Each number is 500 + 40 x the weight over the matrix's rms, rounded and kept within 0 to 999. Layers, rows and columns count from 0. Numbers have three digits each.

# gate: layer 4 MLP gate, 448x160, rms 0.0498, rows 429-442, columns 0-159
# up: layer 4 MLP up, 448x160, rms 0.0484, rows 429-441, columns 0-159
# down: layer 4 MLP down (transposed), 448x160, rms 0.068, rows 429-441, columns 0-159
gate429:611495515449508485473546423507489510507440507453488528558612530497451464494462496515582492448492495499505488473503509487447539491577581509541469513583497538498498561456492523561482473485525488511543460462492512511493493475461515532563433474508558454540442470521509450527498531477502500556515431491476508500541523517500424515494544461533466514551434513489520538446491493504559460513575518542495473515479553523493465526521480456504468475458551525507502484475520446496514519464495534
up429:465486467501456551536567521475509516519539459554504465460425498500534501541494503479506490541537483465511496489468504523510455488488422518478472473499522460490543519468556458506518568529469534481457512531466558514492494543492468485477504493490441475460505543474517571478478489497454599527464514506455455539527440544495535528487540550508540515443508520466527440567488536515523510509400504425542477496489540472519522472576537515515516465543422512455491531513497573496493488551460513
down429:515460487510536543516496539467443463594545490508532532464491493493412487448446465509493484497522555448479506500527511498488494493486451401423475524524493505504522483488468517506475462483544466458453538490526450503488496540514555514468476535441522504472521468450445486518555474537561426478484489522512517539471452512524487509579508536468414463502484447497494510478486502477546449447520591525497514444535508495504515508518516526474500511489473508508448577472516483476564502501483597
gate430:558490475522516533466422471486557496551497515461474509500513541405474472359494523485557601476501459480549570492494476549480499532563493484549466501563459410525543522482486501479554460520504423527565483515506541467513503521492461483522450553517522625532483573470427488516507469487448489439478476433519399534495445503508559513482492545581451482461528541584470474483498538581525527513476500510549530493513514477488543501461487478427513521505451608453494491585511465526540433455540485
up430:440479520488544589495520515532462547494477538529460505526469486457529505476548526518496471471524472518554532523528486546508464453540538503415465512489569442524546566547535469482564550505575488479486503491411495614488496497513449496407449466436618482427452520517519570495510475462470500538453505518514501494591513547541548469595471451449492506490452575477508435508534505495568532531501556478491508473452507419480526387545554517590493514458546497446490518446472472516528545414467493
down430:509547509467518444545506461438535452632508511533549508442575503468529464542523541480552572582542489522597563448572562508529551512465513477395479521531435519514469461463472468518532438493486501545544541585512508407491555503445573445495384496504476499539467533492494541510496494476542577465534455497554511544506502534508485538572520549484494514441451612517497410497480470515512454497502470478479554441489476522477583479544466490448447543508522526500530460464439454457571459423540499
gate431:517495537484523537506507524489476546550510467523484489505485413477532476444581491496497525507504540442514473520515490478469493457497519449501478477471509457502486489543441541459470451433513500484462486477414446566523493576434475454494466525535523499504510410518537442421466521475506467495499576542471494568495560568541561480497511494468483547423596487486554533539481576481415584484524591492476508440540550521479574487515471528527499541568526470508459441525509555514462534496458520
up431:489471479518555467554493497525539427469515543495512504501435507543546491476508483467425450538544502485599588449535574520562505552485425542495468442518472534488473443523470501511506466535465447511534459525586503544490581580540478458473541456482464481449541487506523504499535441508532456496493471475510528562509458583510550496500572493507514516464498511498523463535422527454549486491465481570490512480517527530475508484456502526532556480509520504503570514547558473500456435493486493
down431:501521490544527479530535481562570541505528499504508403570477565593509467502540514522467548561494539483536529530467481472435573483509485481503503511418498502514504504519506505536463530508498540492497542495451463515537502531483533456521498487566476461497532495475539498457483490472462574455478494530540453523474583618496484510473444473496514425425529495441561565522482485568508510508523466526509483441474492555423503467558480539533516500529503510445499512541411491514476449528538460
gate432:490520433477531474580441520431447509523515523525591465464454467536542519449553479469511440479619494506578524426514554422495522412533480496524518473491493523480444455434428433534500497514506469515432487519529519554504502528531533513557468511494534489485507542425549499532446528506503501448478519474472521415479485473539467495502479545498409498376440516499588471547503480531611491500507495445507498484464505426491505524518485472438448491479427459473470543521467502456522473487524503
up432:535497480554573565438509515446502577491444537450435547532550494458454483571482496562533559497556498564459525476530402561455502497515515528481490498540506507450569504468502420523536489479527529529469450487536527426469493500464509449490495478542482528433397581485483479562451531474418574500480472478501440510529537584482452481497523419552433537535525569518590487508466454469518467558434509443477466492535542473507464468528517478506583449509453559487492562502438465464530518522477395
down432:503501482445561522464490478507488504511475558500517455488510597515531530421464506509542446453566507531435525449520460434476436524507555451453393505459548514530471537532540435496522517461486467510564508543555469494487448555528550526447509452500509592544531521539468473517533493539519508545427521527522481537462491473515475472556502556495495488532509421513474502472522451414426491464517566483541532453482548436525364422465496519509472445496437546513558523534527479497536459417476590
gate433:527476465548556563481516490509570459450489496461529453478457482527514486433484465514544481462477494520512499497509531499511501476507509462482520461498541550450533541493525508507501513516521467482477550505535525558471463503491555471474466478499492430434500489492469468483569474498568509445516466486546466529521512548587511475557459443450486526488564530489493496510466500504493460543510493467477507457446504512534528468487529525543505567547605464540500517473605450472513456484427460
up433:475537579505503492503494510471469575584554485478473541515525446463524510514491507456512525501528515476506569457493525541501516504504463508575518562435470515491504464530476480476510494507414500513489454491526502523566503503489484516466522535471537579579535500557432482557483484520534502472563557429571531535421509440484468461475519563515541503460527501516518483544529460515474543459459476490544548455506481496445494518447494531534503482460496507551499504463477556473499561516483505
down433:432551513519528542480457514519579491491555532534472486482527496447514459477518503535463482527533502449545513529529514522506557503498468421457507495453562460497488523564422547438498534516448495495510431517484515436517518500500600485448483533468506517559451428528509524466496516494511556496531528473513467468521523519604491477471507511486525545491504516482498430471513516512484515502540524508511485530461512577484537473490454504481511497473476481565477483496507441507520471510596450
gate434:465537492523503493503490481437550478489525514485518463507475454554495488496455494558512503501512494586535504483558447480518485511402533512524474522502426537537459460470442535513516515503477511620486523527465495511490458475499522502451535492545472523457504472503535473473402407489484513510480514544496532443578554443532470517531457489467486506506471537540521492561469558497517478511480483499572496440477560553489488444493495487457517487465447507517433474605494483454456443445523519
up434:445476446534466495458577507482519462469507541510443503418490436458523479538489505489527486447529478484420534497427449478464480528449538488514523497464479584521488533484549509563560569483506511521437506520519493489545457486406506473467484507483472508438501461494486482494521481474459519499438557474546509470584505466546437436492502488539546551532463524494501510494397517530467505529475459463491409455478598531514503426543502478492454501510507455468474525519474518520533419503502517
down434:511474484579487498522574460452456446472495450515526483523478581507560512487475496575519501482530577480499517460534497459498451552426513513555503456481503535492493437597464464544476519599516484482520484459468465473502517502540403449459454468470488502549523506477516448475498453518561507453525495518479511445550567447508529491473471539479513474545550491499474494565467445499493486496544493471574502445439531482476483488527483468550482474533501502538551562553474449391463459513472505
gate435:490439447513361453449500545477517487568465451519472469447499498487549469491534468451530481536470500428509517475567385513541476477516548425464504524486463452497504495518514539447461454464518454609462459495472460518558470497497530507537479409475536432467577459451532519563514565490503482445509603538511413452488407447649526470461495573541460512513519456607534471466543512475539560491440546470490492517540460459508489571531468512499430476501504444508486473480468491563538501533571561
up435:436539491468537469531518540514409544469504542510505440510471516449502528461517427509431473505503571500527540447485497475507485483472511527516457489536508495548498463512467471515398538452461466409537529573523529464517518505594502468399581480474509506576539528442474469418524531551530514572557401544532603545458615498417432502541468393480570479458466460449480504490419537358421492530541522577504510459491522518466527425517527585460509458446545503524614511447523531426501436461466500
down435:509550506537581483554426516487464553521462573490504486511510470525494478555471503490439518556525581552532517459489453478579520456441466496475471512562475557510488427524480535524390487502479502374455549491460504487527519478507555475487613531486508464501550577465419505514554423500477536498602434489536519516459643505481455527555533485501485448537449487469492474520456539424494452511475489580466495463481535531473534520481529542512494492553555528469587548457528431419497527417454495
gate436:423501504545498477454538427527509505474522492519507510458425483516544490502565541501529501538440473486443478469477524455472491561487520518593547518485577432476511489492520561550529454512507539508439506420518523485467473487464434411548479547518561573499449472529513462583525516427525550530466524470550470495498569505468506476415515487506540557492519524498444543421484521492484410487499490496531520522545484494560487527544488538519484449457495563566461495450518464514502498481510483
up436:457479549500505514498517492502463411528491500566517462513485518498539535478546449482414457523526549492489530498482468481411461537498616481486487455471473491448533466491514488448467512472488501474524568480496457467448500538520462502541550489467551540538535482439510433417529409511466468562432491462473493561514602459512486457511529449471534510547474513443513588461482474380520493479463447552471464522428520460542518508514468490558510483502506511568485570443493465537488470472539514
down436:509506532517449491461539544481463525515447480506512462538425518544571440465535500482533564528510528472471486494541497469562432507542599572524541482506480509506519416456511531524525454499517564529521490483506481469368481488525458464498480583526527507468480534574549402503521540446466513473455470449574474505578510505503537500444480519526527581508468514481491525451502476490530506474479498498523536554484536445524532516533486502552552475505448508536478444471513517535560494527510476
gate437:520528426537517513584466473483472497489494497507613451553438523579468480459485491495477504543540564506604505452532477451522507495513491516466477539556486520480540425536487454500538476565535462468477545482495504456530537443521520527580536469501487453519532527480516466503533537504510510516464531489499497483493492514545588506531473535443486491487560493511529523544471486531534502542503450580509490455456490566520444597439521464457501503579488477513501529512448478480488470462520403
up437:527460559523485459508520539481490523562502453451484495481517480463521533496537526482465457389528454440499555513495488460589457475480528509498500436490504591505517564491470500485513494479431529547534512454473450542531488512432494589488473527498514523538529500511485458486531507523380471452519504537497549516488480497507529539494559475573426550510504506519516501453519614432505536521475526503477442526507513488593532468524454470441465464419507535512447463508505588490440504502588529
down437:479495487511492498525523460473545479489490513529525474584486523509525504471482507496528525523531513480512475495492498504504533589557507430499480500511519500479483405574535456508434551512502509456496519508463450460528499470498554471522587491469486474501543489475427533470500478518515510407547493536479475474510501545499534487540568506536501512466532469539549607543499491480481538532496445581516473383421486547436437543510474488551457513497456509452480511497396533513466531452525411
gate438:475466514487466511428565532503517508535560547498488516476452442520433487456397496494477481499452506530489472524453534452468539460489480488513552487503496482447494524519524464492471426519470545483497507480514536502530485504503496365542510436490499499554485496544536487497493539500529455480527531546497505480513541482523566463499494459442504455547528448510459500453536527432478422469459521549523581469501475543544438468550523527509466575483494507536525458495464452503475521456461465
up438:478489449432414518513510488576525491538395546527500474520548478482549493517490485456523482559512493459554453498495536462456522460451463484470462493521554420526493449495507515467456549473493486584469461476543490483415537435484522519451549540504535519490576556499533461538478514493484496483507448486540570482416533497541492503451473532533495459451552539500459530484520480483486531474465496441512508533503486450510482441513429562510564464481499477542511490512512469476511536520517510
down438:453506619590557490485551488467494553546493433562536568467433533531523432488469511451535505470497471525528452528511432469509463535490477451518518540491527543466455486520518523422537502451517589427499527513490475478491492541533525473547495469461452505517512503494491513525498525536435533466591514544497487485496453473510536494494556507500547518555477470529549447484485486462520452458559482544484554448438512516510505522529528573507531559466479429554478543530548525461509518483507472
gate439:500489527462515457578474446490476529561524474468564537537497470535514473543448474481519515496576558513512470500462521552491529442454455493561526504599480521509469427448486491468473504500509518539504531486505472434557480549555542542560539577495564488533464493415514507443489500540421484478506501480490504483527495479488477489477509453503457531522531513571514501530486480482531498427489484518479470499521553531500495528507543476477508505517436554574441456479494483492540477500492491
up439:537498504438462444516506501510520529521491522583516534544525522543466496479429527529492445434551490521475530532515506493460516433492415549490502491514537471523466446446559503490463499489497472491545470482508510522524492595502499591538498533509548459472462513484507533496489468477470491513497477556494487519441478466474476528477513504490482468507502537488510482463570497442514515489501533528458485540548526530529505505544489479448500423533516538528480444561538561600479444452537523
down439:527571519509478518512428533575513499514505543520477523515507478467544513481527561554471507480492540484495564494507504497438499547422566560531461496504525469485548551585573515509490519452531469500523589538500509501438540509501424523502503505469519509486479451541498506533473454474463407507487579529466470480532409521525517555490457506519569480494527475422503538492514482499530515523504523462457532453542480499490458465455514511504529458463518483522525431483505519514470489543507514
gate440:479572535515499523473438497491454495496531510483488503497521504516504496454455512471474563503501525514528489549484505553495449531491536503506505471509470420518487494503497445472563492515520467418530471476490556554498469469498484461511528458516446488503487470483494502527522460477498484537449505530397510485405427579493445519507521521464474471488446475502439533438496502529492508518511533531500414427469522555501530467442486469528501506421537462456519503533470504469497490517488524
up440:497536492538506495509540481458523495456482512463476491488471506464515480501481447523514515500436464518445487472577518486547528509535482529481456453495529550517505476580434477479558484465481502549504509536477499478581539489519474482446499528542537544492529443525528496483458571494583476523553456517523498583497499472497510488459498460539488521469557527526536526498523485469490458482505464548476530473490451488573513551466584541440502527496501543527485511520486566533482469516514498
down440:510457468463468457452465466547525526498484473519456557554478455489505516483477451464509514523469478500547524501569516485520497475525503403529492494519520553493496504502553514536485565506522482530485429488480545524466489549436497557440519487476531471475509482462513548497511538512500513488519509520561507460551475504475565550506464523517501530495545510482516510582537513588549531518502499451501535512564527458582517522501537530492566488459468512453478439448483443486574515477477503
gate441:481481463441481571543528510536451504487527538539509495569489481550512483454476512470543536469650472488591540511494482503471496474560495485522416480513483523518543515502477456445535448568533503500539510529447510535520483423446454468489440507484549488458449502507543475590445466426490472574502575491498506493498520512505567447510477540506499526504440535538479427476524609511527532413488581509484484521493482488514555461516583515520495520523473549494487527540470478456489449494517503
up441:533509445502452448500411483493409506518522531556568501443449511494523553467581508502496481526456503498454527457610468496530451529477589550555447484520500517480453469506510470509505502495491464478508549541500451495518481475529480498485521546478466527499582500467481469466506540530491446496587535575451483523422420500468518522510504462552564427422468453525486522457515495425544491477530514558575514558510525461506483489579493571532455490568606460496492559488542517470498518517513564
down441:447493473528501507464518494553446526507499507522482502470471509494495519492546486465373506498492527532469488521444457487459516461451488467528579527566480555499448505489463482443506435485466550453475468480500489524522497549521431526511558445472495523480443545424432567400529538492508524485534530521540466428507447462535482510492476453552620554478533583509533521508488497509505616525535507542492517581455485464472510518448539461530530499481603508451450443549511516478524522579592444
gate442:540534563532553534468458425479448478527501437473410465472537449580516506494515517458510604475517408442491532423498476550505571518531530461502443505481500382486498510572515509484486503479457549484414514510509536527561520532569477540469482467461469555439537552518506569514452439426579492489472532530465559480501442546475537493378570463472588515548455477493538506444451499526562563478466528448549518528469520546479461532426521433497479505418525499464467442555436488498489575545494439